From a checkpoint of a small transformer trained on Wikipedia.
Size: 9 layers, 5 heads of 32, MLP 448 GeGLU, 8.48M parameters.
Architecture: RMSNorm before each block, normalized queries and keys, some layers without positions, some layers without attention, local attention windows, hashed n-gram embeddings, an embedding shortcut, capped logits.
Training: a variant of Muon for these matrices, 222M tokens, 6785 steps.
Each number is 128 + 24 x the weight over its row's rms, rounded and kept within 0 to 255. Layers, rows and columns count from 0. Numbers have three digits each. The size before them is the row's rms in percent of the matrix's.

# layer 5 attention query, 160x160, rms 0.367, rows 0-54, columns 0-79
092:075100145134109163115117096119156143134140105120119077127146118153111141158114148112154136154146124149133124135101114105111157129157101136117099156108123149077153100156113162107156141124124162094176111157166103155133139077128100123127121128
084:156116112160173193132104106140151105087106138147171122135143099155131145100112121138146140113144090123151187140128167099110127089129148121151120139121124094112109142153139145166145141143123147078165146128173109120095162077143169115070115133
094:117089152123110139121161093111144135133200094104125145133119121142164130069087118113110091164104140151121124151155132135142092142118130100106101136142164160128132110102109127136103129148138088166115108149155138113130144078087133157140136120
085:149191130133173138095105082118136089110133122129155098149110109079117084104156119124108178081108152128113127139142131113146139134143112141128102144142086106153125077162123118105121133137113165150112150112104132141116134137141130169124131080
094:121118189074137097166130123134145083094120152119119112110143088093113080120109174149131154152113118150136121154125117143083127112124130076124092108171122119123131129147102119147144155131128092088147139133178132131123101153113086146118107054
085:148117131106126127122148171104150133120174122153119144139132113145107125130120143205096174154096082126083149133132112135122147129119160110086113126143163107119164118175109159169093110130107159070120124135144102162105163098160140072137115111
086:097087107096129165085137144148135143137087133122124093150130109135100146107131118132096133135155136135120142160143168115106131133093117136106078091129094128125128125129101122077111138122155133129106120128137096133128101116144081157120122137
103:101129112125130098154139156110126154138147149160107135148114105102110099126132080149107115120101162146130088088080163087145136170154158112139155125077145205123086116111125107125096133154094145151128119116156128115149102151150120128136144123
098:119129107090099154099203139141153143125139128135129144116087110153117130128130117173156154167114116142096119099118122149107146125128108124133121093083113132095102119141125117139189072096138100143174110119082099054112124094103147131089122150
085:147159154114125158138102110086114113152120116099062156093144118133112111155117139156112137125134123138171113108177158186128141149152166132149132100126123126130173112145189097128146174144178148086127108109172067131096108114135118139143135123
102:118146145095147140144115166117101136113118096108120128113117106098135153114109131156117142074148147145131117121123102154159132161122143132106141160151093119142124157121142122101152155088120070130110128131164166096110157129142138133122174164
096:107099131148157119119163098090116132151090115136153191138102153130136088168111109094156121149095100150131144140097116131109107140130153129147092111145129131117146124124144133151144091129095110121155112155145140121167144167139193135093162140
100:106114123166125099159113113137111104098097111129106178161119127150117149114130123105098106109140128122107145116134109144117115157104157128131143156126143155150113101115129132067167126132122130086150180121163169128095117137108124098157128143
103:107119116181090123128129155155098141115156087131108137165177129137137139116160114151131135168122160139150077163091146102100121123168169120085137112130109141140114118145127146106113106099159131153123139131144179132113119069088130151138123079
098:093134108155115142120154163102117127160140173146115138081148130144107123122133165094086106150108114126091147113152136144101103110120099091150074123141117123121105149139112100143133137111171124129137100132126104106187144120167178116142093121
081:131108132141136090167099124130151106131137140129140140168125100099185131132126121109139092086131086164073143152115184139128087152135082117142152095088115107103081129164156138126143112087135141113090120136137136098080136105135147146162122130
096:136075099115151100114132144162143106155100128159150142143173121178153097124111107130097123099138112149135143114162151138129117125148109140133124135136080129151124145151108106121156140178130157146168125120117087097111117112138141157162153100
085:134107139154135106149117130132155134145119124114166116161102110135093105125100171154090130091126113109144106088159082119119152151142101105129095115111125086096132127136153100140124114113142105154155174178121109122106126138097151129161096133
100:144091112089120138154142165112152146079112137097138109090130112081126089122118114148140103154115096131119144127090124102129124141146122095115096159117117117130158172131078105122107126081223086146162137143153126111112129131085152129124159112
095:137083174178149157146107073130145162105123123115113138079139101138099126132136134107106077122107119156159127112094154147133098093128124123131125124102123089151104121126142159127182098110135120112137175112146135164118120119162118141122124157
091:108117072115139137136155155122154125106109110133130134152116095136125107127128102148141086120117167143108122100123117122123096132130096121099155095147098145155144111061149120143097161120085179126142108163171163119130115136115152161149152199
088:135104095108121121079130128168161077138135126159130143138124164108125145153113108124121095124152108167116143141132119162165126085158130120121098143105124145109134132110160141100107147144126150160115131138151130135151130112124106184061140119
102:104095122090064119155122071126136153142089150193180127142130134098154126156104141128151113113139142134111137130137142156155130130096125131111119068149166073148093156162133112161135146108134114135140150117194110138158154155127145152154144110
094:145121138138110109087059161122134170138158175114133114131098147131114102117093128130169146117104103181115098153123145152100132144113118140094134132140121113152130150092137111106153172139136159121080121154092107127157112106120174160130085139
083:164100171142127129166124175134148123093124121142112161157089132147108119141185145127139170163119119141110115076107150116174081138103129110122142143085158072127141189160101146160166105119106102153136087098104177152128114144078150166119099119
104:131133131152145088159112110095095115137164118118161125144085164158151095129101105124116136125104138104114169140128102113119143138144129131179085089129130135138137093128131132159103127084101140151131155165120110116137125143118115150172122143
092:150091121108172129100164120099091141112126133101150124122126079154105112103106119138162142141113138140148106130175134122153113148162147164128103158124144124113168133130134126129168149126141135114104188107154144138137111141144149102143122083
100:124114086131224128155064152141112128115124126138123096129066148067185126116098137142148125111123101094142068115125121159089103137102110145159171141120118091126148135103158114157160146144147128145111170132131114129086077154160137146130144121
101:115140113184101129102123145115131100133116181093153087128102113125160095140112112146139169121158114133157151122132130097128115123084166081128130130101164127130128100124149144141147136096104087117063128081138114141173159143102145073184135109
089:123151153134138133165137127168117081113093156122143127072114130126148134125111129141116118148118097089098141141140107107110124145145111150125125131143122094111114139108110129124134193143121121115101133125134150096180157114088148096146157128
105:138148136180140083155085107162152075082133095123117125108093140121120151079083129124154149090110091132160157137104086118133095127098113120153093132149132110160147080152107094133143129109117121124142132117149131105116108150097138110134168149
097:107094127055149101092149109114154099128120137121112138162114093115130105138172148118148122130139157129138122078102138086117117114138141137134117108094140104148131117161148102124123144145129113162169126159128116141102128120104082105133104118
096:139153127135134150121112101142073074114155110127145125145110136119144129107133107153139083157138127127130201137144113118134136151083134153134148104122095130165124127120131151101106130141139152125142143155082137107116168149172131119147137117
088:097136083092111146139102089153127146107172132111132141112119131142098154126146130128161139121115110105097102089131139148111134130115113154102116129088136153156151112094103072090070121116120132115124138127109164164131117117106100136117157071
092:125156148126143120121146118165117108115114107139145138117115127084140115090100097108165114153158119110174149122154115114102099149118144173118112129062127143158138105125109144136097167119126137107080162134156162128116129172102117118098112122
087:168171124136135095146181120098142155123089103164131125161115107104124124128116133124150160147134157126105151114150129072108102123152129132102143119134139133149153111140120138143160166166089129127161119128109136098127126158129112144077096183
098:136131155153113171092095121170118117136182113170131131117133122129152130148132125144131131140130160160127093122144133158155104150135141131143152089165140126176148134128121142115138083105102154121091153123120118125151089134090156155180102146
093:127096139130180132163083125082152132121144134142115077112114107118131141118144137153120135082143125096131086146121167123143125121100156058126163128128110123130115157111127160151140125126122122139125088105090130154138146120147106140145177116
086:152108150102102131178145117108099123125076064124157102126149131144121145124139146066170169192114184126121139106121125123098143080131124131095138147132136096167117143116099128175136139138090150139125128139120137096120128138134107106134132118
084:083143115177147127133080098150145111114116111126149167127117120148149117101108119141124170119111115127082139173136142177173119118165120160095094125119150144148150109121111161096103125118129136122135103100073106118169095149100058124099154112
115:085148155082160111164121120057122128126117113161150149113110088146120132117136127058131109139112131174146139130128123130148108106116134176132136104185105143122141131125157110133135131085127120132145114155122132072143160155137160139130163113
094:113099137115096117086160171110159131126155108124131111117118122123081120124167115136130126141133102127085098144132091138132166147113097149143089187107135129113136148095107090139116152115124120146144119133142117125141181105134145144090119102
118:126089151130113141176147155137129136112123154137143106134145121140083119150123150151098128105110165206091136118138144136109135119130127125164120058153121115100117088165128103149143124143156113158118103112134145126149102158110086161130130120
099:121153140118100097120164129134135138152108136111092162126111114145149129135140075120148130109151136158130120115115130138134138121168123158089158135126145149146137136119090108085129160112080138151117149159200148109129114119055131141064134122
102:139105162121167131161128114136148139096138145094109114147143135134138171114137112147100098086148121068152114145116132168115135147123110099110140177128135128156129137143115153110121130167155119061139093057122120136164123109146061112121105151
101:112114107139150106119177143128081105149096108125078109137130126177137190121114132144132119138149066109113115156152130172111111138116130169160161134155121144101123101136138105142165110152157114133155165102118104117118138120086146123153123113
100:098137142140140110109151147107135173158108182141134106139122142179132130103138098164130137157096103110093104126115170115128100173122151123152145109182121154143100079158106110171129136115123127113109154101108107157168116113131154124129143175
091:090164119182146175156168092144133160125093080071089079080114118114143111139097117140092132186142087134155109144134137154131131114105169101110129099085134119136145120118105147132127127123132157144163115109114127092091126169130102120110127149
108:146130148097126137136105142119078073129165104146175143126091104151144087090092150136103130133126141154116138162136144144108141112084108115116059128123106055090182115140167128142131134117153134120138112138115149078091105148120141155140125100
079:145155151185148123104112136100133118118172125090117127144100128127104163094137123102154120080133113088116147116164134122129121119117089125133136128140137127141143072131166150110121100118151143112125117158151135127076195157106145111171139094
103:126113136125136107138127133125118156130107112148146127181110138135089122114124136104171159170130154124141138141132134136078120135109129149173154118160090116176150123110156088134146096111107152136116125113101093097157122159137109171187117118
106:175123146131185113182152102090113071095117137100084122167129168112114137058136130132105134130162110112141157113110095151151105171126129144141164147090107099140079104123120128159090167161150148124108150127123122168131096166115130114154103109
094:173160133082146104140101170141137135165094122147113138125100126141161110110166115169124151141164142105120115143119119117113164131121155147117186115137151127143140090150134115075163116131093157136104148120141123114125115143122150131117093145
104:130135178146120111096140125149112070120126184076123148124115156136140150156125086118167106179121106142106171123110134158122101077107118131089093133129131108118092129118128179120129146153119151123151149136130133172116058122134132118109122107
101:115145147144135105142113184169154131106127132109086131131131080175095167111139136139100155113161108118132152130126148181171146163066113122141118147112135121156112143119124121147108147123167118152149107088147159127152146144101152115155133086
# layer 5 attention key, 160x160, rms 0.368, rows 0-53, columns 0-79
100:097117143152106138146178099104180125134139123085111112141150122094140137145068145125137138146111135109132078148130135093102159132131171099131174148104110132109156141120116173155111116121139155174148112143134136153174126095115091126127138138
104:078145123128124171136140131156140157091141133120132127127132128135137094154111132130142138110134105087141132113108178069114147138125101104125148157090134152114140162148125140172145119143155155118153133107148141103141146089120151110160134154
102:109118098141097169106112120099139134152139117114124096137108149112149125106112145175089142164148079107118178134135151110107146157096135095143120124148135162119146133111111140129115149103134118149109124169166097113147156108071139097131186093
087:133152093129190139122153120134126110148064135103134093150136087138126128144134097127129119133155164120113136124133126130122142130130139081129078125123147100121115088140102122096137125168092160162125133132131130158093122157119133123125083079
084:123142171115152124168150131173121159160111166131120136144145097098111131132131145136147128143143116137120121110143110116101127076127116119127091126139126174121132111125137103149099134135124134069126161093149143103092123119072085134105157152
090:124107095178165118112106141107143123117152109120107140089139140149091150119115120161103140101109112092121120144139121117123132135130160082125153130150154073100150105176124104135089134114125131157132101129122153156140130142127134074165106102
093:097163130125122155120087080127133129145068108095144110115169154101096169069113162125088130093109132153131165151132137140104132091123084158141106110114099106128135085136132129150134128081132113101083131108116132110125109132143120141139149118
087:108139120116120125145078127116129124140136139114110141158158155100149148136122138128122123133145129143134140092123128112099130132143091088170142131126118165161156142133114150159103137203111110121128108139167154144090110154148075134118144155
104:143143136081096170107129095156150138126132119119131141106056098154130133119146107144173150168097121141120117165116117159095128170105120105092128114091112115120110156093116162145150115097118131124141113142116118133120138144168111104130117180
094:127126125148149135163085168114110128182127110074095136153143171089129126109137098133150123135120127125155147138172156164158134120134158129145107114102115142135159120118192121136119150143113164127160138108172082106128119136144157094130148107
100:105116171155167159165134097146138132134167078120158093112123091121131110105106147134099114134143102123100165125114108115120194126142120113097109126103155139130172130124094137111131136145127128149114144156114164134145158153112124151152115146
099:100114143162121155163114077141157139123092170147127133136117140122110093127144137084140060139101161108129143162102105134111171167105164129168110171126135132118125143148132147143109122148138078159140143094172125145126158141105139129094150150
094:137093090143181141150149071152119096104084149177141157142148161082139149108129146101099112118145138166111135112147114156106107111141099130153153153110133128125084113152135112055150152125118133123138155114149123111137119150163154128096163147
109:080091129147110149103125134129152148087147100136131093129124131117126128118143122188146131130120101167122114135110139101134142117133173121136131131119118162153118146107084068169156163123174112126126136137125155128161088088122132129122156118
092:115143128153135146158162130096107122131104109126069138090130134145088127120152156091139122170133130124114119126123162140150147139115136105075135114128138121188131142160145124122079109129151136115173128146107083144174169138111152093144067154
084:118104072129126141155125115140098146100121154146126113092122116146155114100131115165123096123103141153077116138123161128140117080171099139111109097112127152125108151135179146140122151131131167126136121169156160126153089157130118159163144128
094:123103079097171094126105097132114081120122138124160088161116135134143115163168132131141170119124149094156127096153122125127095122095109118093124148083135155173134151163121117153121148126128177109108098171147117118101128116123086119118120096
087:171125103156162102116161137137133131126149136103180106122093139131092127117098163151157152111101112151170114116117095128134132102100115110132144115094144108162139124126116104106157123119114134112182173154145147113141113128093168156104131127
092:121116139095143078131151141153120108117112133164134113077148157102175132149085118161118103125141142092126164160102096103096103134145158078142077117118100145129154112111079146153115167125183166148137099130117149115125117103094126115152138113
100:113120153106130163158109103095128149105120123142159134108152100154121146084156140124112109147109113153143094130103160153123120126129132135138127112108147112154147126126131117086164103065143126112115165128111170123137135101141130144133121179
092:094118104125104094155101086136131109144130107110108157131142092110083170076167084152124094108109193139122127096159142154106118111144120123108113110117108141141123137131096142131138114140107165125139121133098174160150119114147121145149116156
092:151157133176133100148106125119121090149102118130125128134143093113108116169130124069130139121189157151133152117107120126171102162124142165119125157120120121134130102119141108092140128097141112153148108094145166130183115157115106140081143134
115:121108145115115128170113135129112137131115097145170138126168076109110112138136131058146087103140154149114134134127114151176125079086107165118090110162146080178080142133138102113145147111141133113133123112135123120107133118191131165124149120
105:139080113118100111118134165130104128137115142149147146143128102187114124168140137140190139140090133162133133117127164109115102104138122131123138117104133122130072179114122082130090137102104129105157087159149153100164108105126153163136131129
089:168108113162160114180124144165085169140163125115080125117111118126130113143158135154167177169135115142131137081115134139107097150111175129127124108132138089140145127135106123148136159144113127102182118110102148099138112149147132135142111169
090:111116157118142100176105122149112133132151099141129102113129107137179132113136118066132169126127153126146143142147105143183102146115156158144109094151114148136126109132104118145166162077089149130134106063123120115110113130143129165109146110
089:140127116073144124107091135163115098126087171153143112130155152158100110103134156173159088118146116121157107133193147131157139086121108117133121156142130153114122147136118094142158154134132144123162093122101118136097125184131156115106122124
102:111108104085142159163134113125095121097165147137093099125093140071186121120159081164121176137133131102144127148125103138120110175129136141111164159103092152117141135131106104180148148109126109139101126148177139141123121154091088113161142104
099:139130112164144142132135140144121120125129143157145116149073074123118106132131130160112161116117107137125136127125115092162117081115105153119108103098156151158137094091104089106105097114128121139150121105168104071125142109193159107126115118
107:107146151113132116117125120155131089071108126144085101118129122089210127108138151156139165135147076099131130120124185109115078129129098145097116110124139135133153138111137164140164120142128134121119148103126151109154131111085123101179126135
089:166089137117162123146090121110142111117050114179153144134094171125113133130127128116134106121109098120124148090129114141172108161120111137158076134135123116120119126136146071132136146113122106122139147123135160179122112138116154118116136169
102:152162136130135111151127097129149100142112131136101105159132134125112109094149145095126125128145154170162103138124108165135187108109130141126088083129123101178111126137146128095115144106081083059161144113104118158136108133180118124118106164
095:154115124110130139122160144148164114169098073128105156089104126143153103144167101160112102100139139151165121143147137097080109123165096146143135130108136095136122131108125105157139127158153120138135070139096113081128121112110148099163130110
082:087119146141114077128151172110124081172099137122118142134158105161120132139115114121142110106155106143148129104099137140125120159140120114117108143129133106085109104117102139091126126131149135150175118111174134163166101117142130126100105119
089:073115148129117132101088113114112099124125151195111117150095114195120109125124096177135147126151142122140131180156152127180130128133137141173155145113126133130105131146157144150139083108137063093144123116115150141072106112080101115118125112
085:112187113119117181096111147146100081126106139096106177142122112144083091146103120120096126122140121132134120159138134117143056111164137135166129124139080149116124155119171094117149105112112144162131124097105140127142154147097119147141146126
081:122120138141187154122121138127121156127116133125178118139154128119104107172123134131090106115175102156115158121122132135116146133123149171129117053162116112122119122126134133139108145112139096136160135105154130109184118153143137107102147149
085:157148089101111130091153127143111159118175110138113085149156146127157159154122069168127171137151108138119146089131134120081156106141146164116139119111140150112146133170139167121134131117148143167133148165114171138095106115141115144117164095
099:114178135123156148125097146153111112139134167126139145161143115095129137116145141108118097122130127168092129122132093153152109174109090180120137147133115085136134129164118136125155098103157134112096130115093101150108119142152121118111133139
085:093110130101089138164109124131139156097114117115122090127142146142133137161153115113136160144117168135162173125143170127162128085134155126101145111115132151137113119110123158111141121108156174150148141082094092132200116148166100168116091153
099:118115120131150140131145173204106155136137169122114161151114169142166113127148130081126103111129146157121148127098089123122118169132127107145105192142132121133097093149147147138102165122084142133109136147094128139114130127098130089116167130
095:121107118118119135101125161137106138125127107085102094082130135119143125162116110133148154137120143111123122129147113114108118136135155114157159128114151152102089144152147135130117120137181081129153076097104131134156145151103139144125097124
091:095137128104094122122109118148112136168133115187094112099136145125117110144165109067129115123150138144121098103100077112143116142176103151107139134115165094182124125135090122093111157100114127125136152120118119156167117167126118179144184157
097:120117148096116103136176125121088135131186165145137131146142134113117126124138156097109100163106080083143114131114150137180117135125110172123117133116130156084108136145161107088134132101125077173141128112126104131127164136129128153146134178
090:102108165085099117152118142134148179132077109130129119116120114132155133150078129183117151128159095130148175133129151167118153086185143092159151102134157170145128124129132140192171163159135115155165108129175152169126128116107143119144134144
085:123111078150105109143160114101130132107110127129093093134102116115114130108121143175156098115145118109110096129148145133109129128122131152108188102104095116131105100136155109170155139131141131117080116146140161141162107089089127106126193121
084:114101143107165078192166130138122107125166154092108132101119109107089155112127149126139145113135133172115101122121110135141112118106133146124126108113156142136122149106098089124114174102092170124141154125148135140155128159102111097146116167
094:135098138113145137138141135091128129138136145092144134141141142155161110162124111164060108124112111101102112111169091108111132197158129129157168116161078151088124118142096162122118123144137171136150145166154151114102120156117128101117099141
107:126103134137124136111148181159160098134105160130139158119065154152095160164147127106125115107106148146124151157135109152140149136090119167108105125111151098107147137130141138110134114097110154129129142155085139101082108153134121161112115096
081:146128135133182144145130170130092130145155119114104091115088156164147158115123185118117157111127086149144141113146106113138078120138107129149110128139145120143128107149110143155108127162117141152108132165086130135141136090119132158149109096
091:145160133132146152138120084136079117112088115108095163097147107115106107124161159130120090120113133159087146126111138143138113125117166126099139060167119125138138154161157091114130102152133163116122147092123126102179143108103080110111159124
082:114125123156142135090156179142123155106099119168116140104082148113145124114123123126102168153118108072135068107150156137145137150133138168131134158141117089148175139140095140136136126168097115139158134145110147131134149156135144098146099103
101:117178135145183120139134152157148085107160141113128159099093109124075154151138171116118136124096179108107151152100112170159122095091117125148068104102130148125108087128160148105120128127140107128125140125097159117129144141088108109169139078
095:116122129116156119063165132147129136132104157105171141151129096102100123149159151123070142129095119091139113118122136133129186154135095138105136125066133096101148110136119072150132138147110145135118159134133109124154179112125115086126128124
# layer 5 attention value, 160x160, rms 0.397, rows 0-31, columns 0-79
096:117144163125155126099128108080142095112115097130082127144148138109142151152133063132113131173163109155092140119148116142123094101133169137154120130088151120133140108148117115138121096103120177129102112171108098100138102189136134141155120117
090:103094141143136155157155149121146148137146118144152124108161097126177146131124161166122166132138131136127160156136068100117145082125146130110147134147151094145136149116090106148115111103076164127142124078172167137137157116134187142165090121
095:110145143149165120137087159131115182161135112110107153095084106126119171116130132114119128109128155100152145165130119104122139111154151097115076137118140155123098148160118131135186152128124124145152115149058097158191048159154129139128122122
100:142107085138112109095100111156154145108114132140081141136128125144122092137137109150141095108103079164145127138125143156113096080119147113131076093132114136144144150122166161130112106148116155129123132133133148134127149119160138106131135147
105:084152155118163127058100142116129138116094098114165112153144119142102110134174100149155157088142105129140082120108161095088161107121124143120104136117165110154118093142169147170116145140150122119146145116118145124163109102138141086148146082
095:105164127116131090073081144123168129130163092143091161144104110145142147108107144125110151141177096143152125201140139168168133126131137116123078100136146164131133136113151097159107138160126131122119149151127152160105195101147111080148105149
099:116137146129144153114081118124128109112133162128159131136106142124102125110112131103121125104148098142138118103113128115143127114136079150075085126131101132140136109115148107105123164119094083099117110106122123132127097115161107134109150141
104:150103176113178139139083103121132142093100165075119121123104088132152096165140158075122148120122129104141095115123096145172126103141106109105136132133145084136128135141108116157151102180109108136135133144129112143100137101146130167120125124
102:159161120106100101125126087131200128107128102171173125126165155140158112138142098121125146153130139139140146080127116111175132108125142146087092097135161118102092117139158105100113094132133143115124114135146108156106099103114135134114143129
097:163126148136097123154166100116096144150147089141133115138129096183117059110097152130150112095140122149132156132157115162178142112132171133095119136173114134125146118124143140144109123135098112128122109119144103133124149117138156156119131125
104:118126165093135124124113126115150103142135087109125103118204143113088105105123123124140159151167141120089113109137138176122130160089118102125159125146102094110124086151159144101114153121129121123138146101138164113093113150136095142144139096
098:102129127145148127127130142163120119139152142115099122119085114082139104148162120145138159126133115154112157121122140107159118153157112138151106118162134134123113120104115117131162101128102092132164146129120093170112151086108136129179112069
099:149116086131143147099112115155155122161139079099150108142138142124127149135179122113155126120128154117134133143129114126125160108100185113108138144139154120128105129120143101094092131099191115121120110131099104141092149116107138166108120136
094:130140174157111141145133148144115131119131163143171098159109117133126086124147127127183130174114108093099114121139096118136128171094134109160140115094159143156075161131104129135115141089183178088075138132128124105150163108100133146164103136
099:117173179094161136129124154094143092136118147144133149048135081128129134149107095116094164108076115143142119122145084113182139131144174094109144104109157115170102144162093130129096129113153152111130124150138115138125138142140120117164146115
107:121094150102132142169106128176112121142135149145096156141138140121098150155114126145110172116113109146127166135125093128136139146116138120163157155138110153162169127128100109128169138151165165147143132160110124125135113147084085118122144126
098:143076140060123109111138107134117150094174099116140134095153140101102130149153140124127133104108103110155126145095147097088113130122140112094116199103116127161151126171159141126124115095107091120140168098130130107132117139140117118153112105
091:136119128122123085171122127113119176099148130185159143152125112101129141146106090149151164128172173130148108102092105131098127117152135118083154124134111145094136111125116165106076110100130111090122162096112129138144112102122160106102145177
089:124142101082138097132103177146112130138120112170111069154127138138111101121102157145145124191176114121146088155146102127122134152145135158130090177105185127118162145107122103132126122132139136124112107134129141116155109162111101156113116141
104:121136097130130151142139117069103107115096147131137133143116117107090131101147146146108150147101138102126129124126129106138086148136094130127120097112114095101119097150118130178131114123153095111103150129092116111092124116116111134146124116
096:140135127080136156104113152123131123141142091128119142137150107107122144159134123111155086148153092123108097116145120090117118130099116103094105088133123113125123156155100162112150120131148137123103146108138131183113166098130082133085133159
093:104132093108085088117111087169113098120159123137144133132141130147114133160158134151177105159137134096101145091144106127167131138137124105141136102145129097129099087129153131056131126133144119155148117152081123136125118141124111136134082119
095:149132104168147122137146130104132140069107118109136176130132111112151152125118123104157108129124116149141174151115118111198139135156166119144131161146126117111163120150158121120128146104145118149148165128155129115111148108086155170108139109
095:097133132182136109102062143170139139153095180180134114127176165116145117130126110136106131114115141129118150135112171119109151128119162159064099136112162158146102099134123161156131179105144117149097145092134128145160137115120117151140118129
096:146115108169119187144144141100118126083113138154144164138145137075114087128134147120155148163153139191103133095097091101133072151140128075101150139119094109140127128132088104155145128139130114088144107129122116119132127101077136128135106129
101:126110090168118121140122076083149170109105151141127121115075130104152118131124096152096166127115119108110123112118164075125128119133131146121139152146165125166120138155146137120129100112133125123093177098128125129110135145144134098136171104
104:130137154086158116133117142165134107131144133160096143128128116151109107055101099132124139074139107128070148119124141142138107169167121122144152121112161130107111139140098127162162131120100133149102103127148145130132113162101155106082141148
100:153128085116145137144091107100117115140127122095139154164119110120164138136164173135085158106128106162110109133146131094151114141112119120134110141108150139094126130168108110096114127089121107089131111123126171082127115147112126082170124118
092:107112086081103158118159125117098123193102152110138129094142138157122098137085118132116168117118133147149131160156092103110135120124123155111153105123096094155129145092120122133127112130118125098099130095094127171112110124129181128114134142
104:139137104191133106176073094095127123126088123109111138151072126125168133165099112115129127109156102113190133090110144121134163154125172126094161131118143159115164146101101139115129146145124135143122134129152126139128126149109113149147147143
107:110117123129145111096159129098069136131181144128119118118118157164099102077098096136127121105149140127172115143097120130117113102121112132128118069143120138159111128092076107101104134142132148157159126154150144102155153125113165121100138149
101:092143151136127165118155094128074144116145145120103166167148146135143117093111138129179137179081137163096082126124180136145127105145152170117092117138160153105137157125133126108129140152141144122137137132162092126151131135123107124105108174
# layer 5 attention output (transposed), 160x160, rms 0.366, rows 0-31, columns 0-79
102:127180130143094092147176118131105124139131209139120133109091142156072156119147133081124120100119148173109100093116119137124127140098127130086196099137135152110099147124110176103098110126173128116136118100114116127134172079132148124105152153
099:125132130104116142184118129158159086129130140092145134167143150154143151139087061141115130145077131109132115152108148131107103140126092098094115117076122130085152124109134156135143146137107102124147136130085147123124094106127120107112151117
091:144146129079076108096109117118146061130138116150124108124206156136125117157167118098120098105147105151153073123130132163080117122118124145136145113081130097131164116150142113111130119127111134090096168096116109125109165107091140109132119135
097:107182176134167093139069117097099112130128077122128135135128121145132160107130160123137122148118155106119106124119117143122156119082124182142161127162148096142120099125092146111132184163124111087120140170121150163152111157178087116148140083
105:192130148192128108156096117119134078122161142102089145146134156143120129164077177112131101142157178110102116131136108173137113119116117130150127079135139116117119119154112119119135101134111128129134134121101099135131117123105106173098071158
093:140118166121135126137094107135101131096131103149121111084117132088133130161200115122128126137141147134087097114106162110089158099135134121135170150124124088149124088109173141123153120113122141131160138096142115109125077125140123144114136086
096:112142176103136119135126125134166130110106122184149133165114091152158115136155145121161166135103124131110143119187145145137145120135164101135154093067152090111141144165093138148147105169123128123143133110148110117119116137097160132130104119
099:141116116154074147163142146145109112156144087181136149123114105146131147114137083167133080154135139136087192141115147125138130140124158130127133110152129149145123105200143155110090126097134158128112111111142159135161151168143138098146132142
096:163109166144161167156069098135116179131161185107148164099091115135115126133150170154130118077104110131107140164140142126106133124081092096157150124125154145142154110124127140163146142079143106127146160117122058124124153160158146151104150130
103:153094150114175132163068108139143123138124124160141147101113126078143127105145119117115168129089101144150130118101128129146141113036124111092129142117133083145132161110140114129146157117155149124149099150162089154126139135120106130136143112
095:165144130193132098123146120130100132100144183109121166102113140090121132107106121138120146103128126138135084172109113144157101129149128160099090150152116123133111147139096128119136128120143126149125102143101082136155144113130169130110103165
091:171094126144117083117144132099111148160122056102102120157119134133124112138092089141110108147108162110130109130085093167140138126102157099074124125124141139134151118138172112148113111140152140120104165134112175130119121171111145095113097163
096:125136153160155101130116136152111139134162150133100138117138158114132104110082138126101118137127108148143172132146140142142128160136116139128139135111107089131137155120127097132125122171107090115141100123141162086092122127124144124136140174
100:108135149133113181095149075096154147156140095091085137137122115131101137177117159144131137098139176129112130079113133158102132101114123127120094115136135148130143093125112158122136089089113139128122113118099126154145111151131104142098191149
098:139079125141086137178121131143114124129123123105138117184167107134125144148163128150164121134132140119068132108097135139166131110100073172136154165128132145104102115106127137115127150123091132144160133137113139096136117137118163126132166152
103:185147137095108049104125119046157131124105125125127114132146129117135127135122147146139087136101175135116104123119127062149132088098129120098124096133154123135090120172117126116126098149107114121123103127114099125100135155167137117114148140
105:141174116162112148090128110131131132114143123093156113177096136120159121087093122172125170165141143118068166115160140113123137163153126116142167128074112126121150136131146083156084110169153127154107129108152140138097122108142155124101113150
093:076099104098158165082135148124153082089138153086109184114120114158165114089136151106133114099103095121094128119186151165142112180139114120148110119115131072168117120140129139134116138124099116131136161135179095136129127142155109170130135133
088:111138139124118133095136112078126127112107113113125161112110118147144127178155110131131166115122115134135087158101142149072143126147157116137120113142102095184079099122130083109134165104167114127131137152127128141165117111114171128127165132
101:123146129145086139099184154153130154123126110111085105125125154151133097125121106114138112122164167134114135148111095157171154160092115120137184117152135205148119160129098119113139126154120116161129114152161147136140169137106160183128094135
094:110125124147164108130100102136079078125138106131143099126155155159100126149130124126113148116094161094148153129128125126121142118139141140146160112148157139156127102142155101133109148118079143161117158141069107090130113173157140153164146106
093:156161158163137132118104135121112200134112111078103120122139157112144169107121132140078158095096106152117113164134135138102095101114158113155127105140154142108154132113087109153126127129091118104088089144131143118090135123075152132080153153
099:129107127091161185091128187137127124183162140119111108127077106111075144142134150114108102158135114103085144086128131094078125132128092125124122114094156138119085110102107112126112116120123146128108102131127130137134147135141142164129102148
101:120115167129091112125129095118132104122184107142123092123081128109146126106122182125134115135126130102126108112175095148133082140123088113156160103137119116121114150107149110130164132122140101092075148117135042124148107123144088137142141134
102:127091158140113114101140118149155152156137153126118151109130114147143156129133126098108080103159143080141144135168146132122188151124127148152096159093138158110136136091140146115077123130140162171112115104102152099091164134148157132109095127
110:101176133143107146097110149136165141113166134130155092179100122126108117114122164152164087144142154123113090128114109113137114166141109150115096158100114178142137115102104127143153134131125129132080201130103135129138132168096149158147117151
105:125126099099139118123142166095150185125140124122130146141165161105104132128139148134130130133139160100123137105101094146122172101137110133103152122129128119126178159092120119098131138091157101118155140153117061142109131117115143137143079150
095:099148129148083136099113118144141151121104122107188123138106151121166140110127089145110090141134119100116158121117115162117149123172129134185147132111130129138143122131140156131132096160110154098133125108132124147121156156121147138124143121
092:124149112098161141145154115108169161082163117101113127115128084084113150119120097146120162129106126105151112127117163131145123124128118108104122103144139155130150134142149128148138124112118124179144135158170136095131128128153156070128146149
102:103141104104072106118192142127135175122179148161177094110137153134157119145150153124089088156128136112080126131154129121092092123112104148123102126119113111146117142129115125152145078114084177136126127120084097118177133115147095114149112122
101:120117104084134154144118152152131133138088122160086143107117117102131141100107178122096151114124103108107101151129127135137137111167201120138145155095103128096105137094137154150160151163113078091147132120139125127079107135122103145085158129
104:172144146101150109136111153116154078164126118120153116073082091123129148109135128108086080103142150118148102077112085097165126128101132102192152107150082111116106094151093142144131144119125096123166149149132124098072146127127122104131157096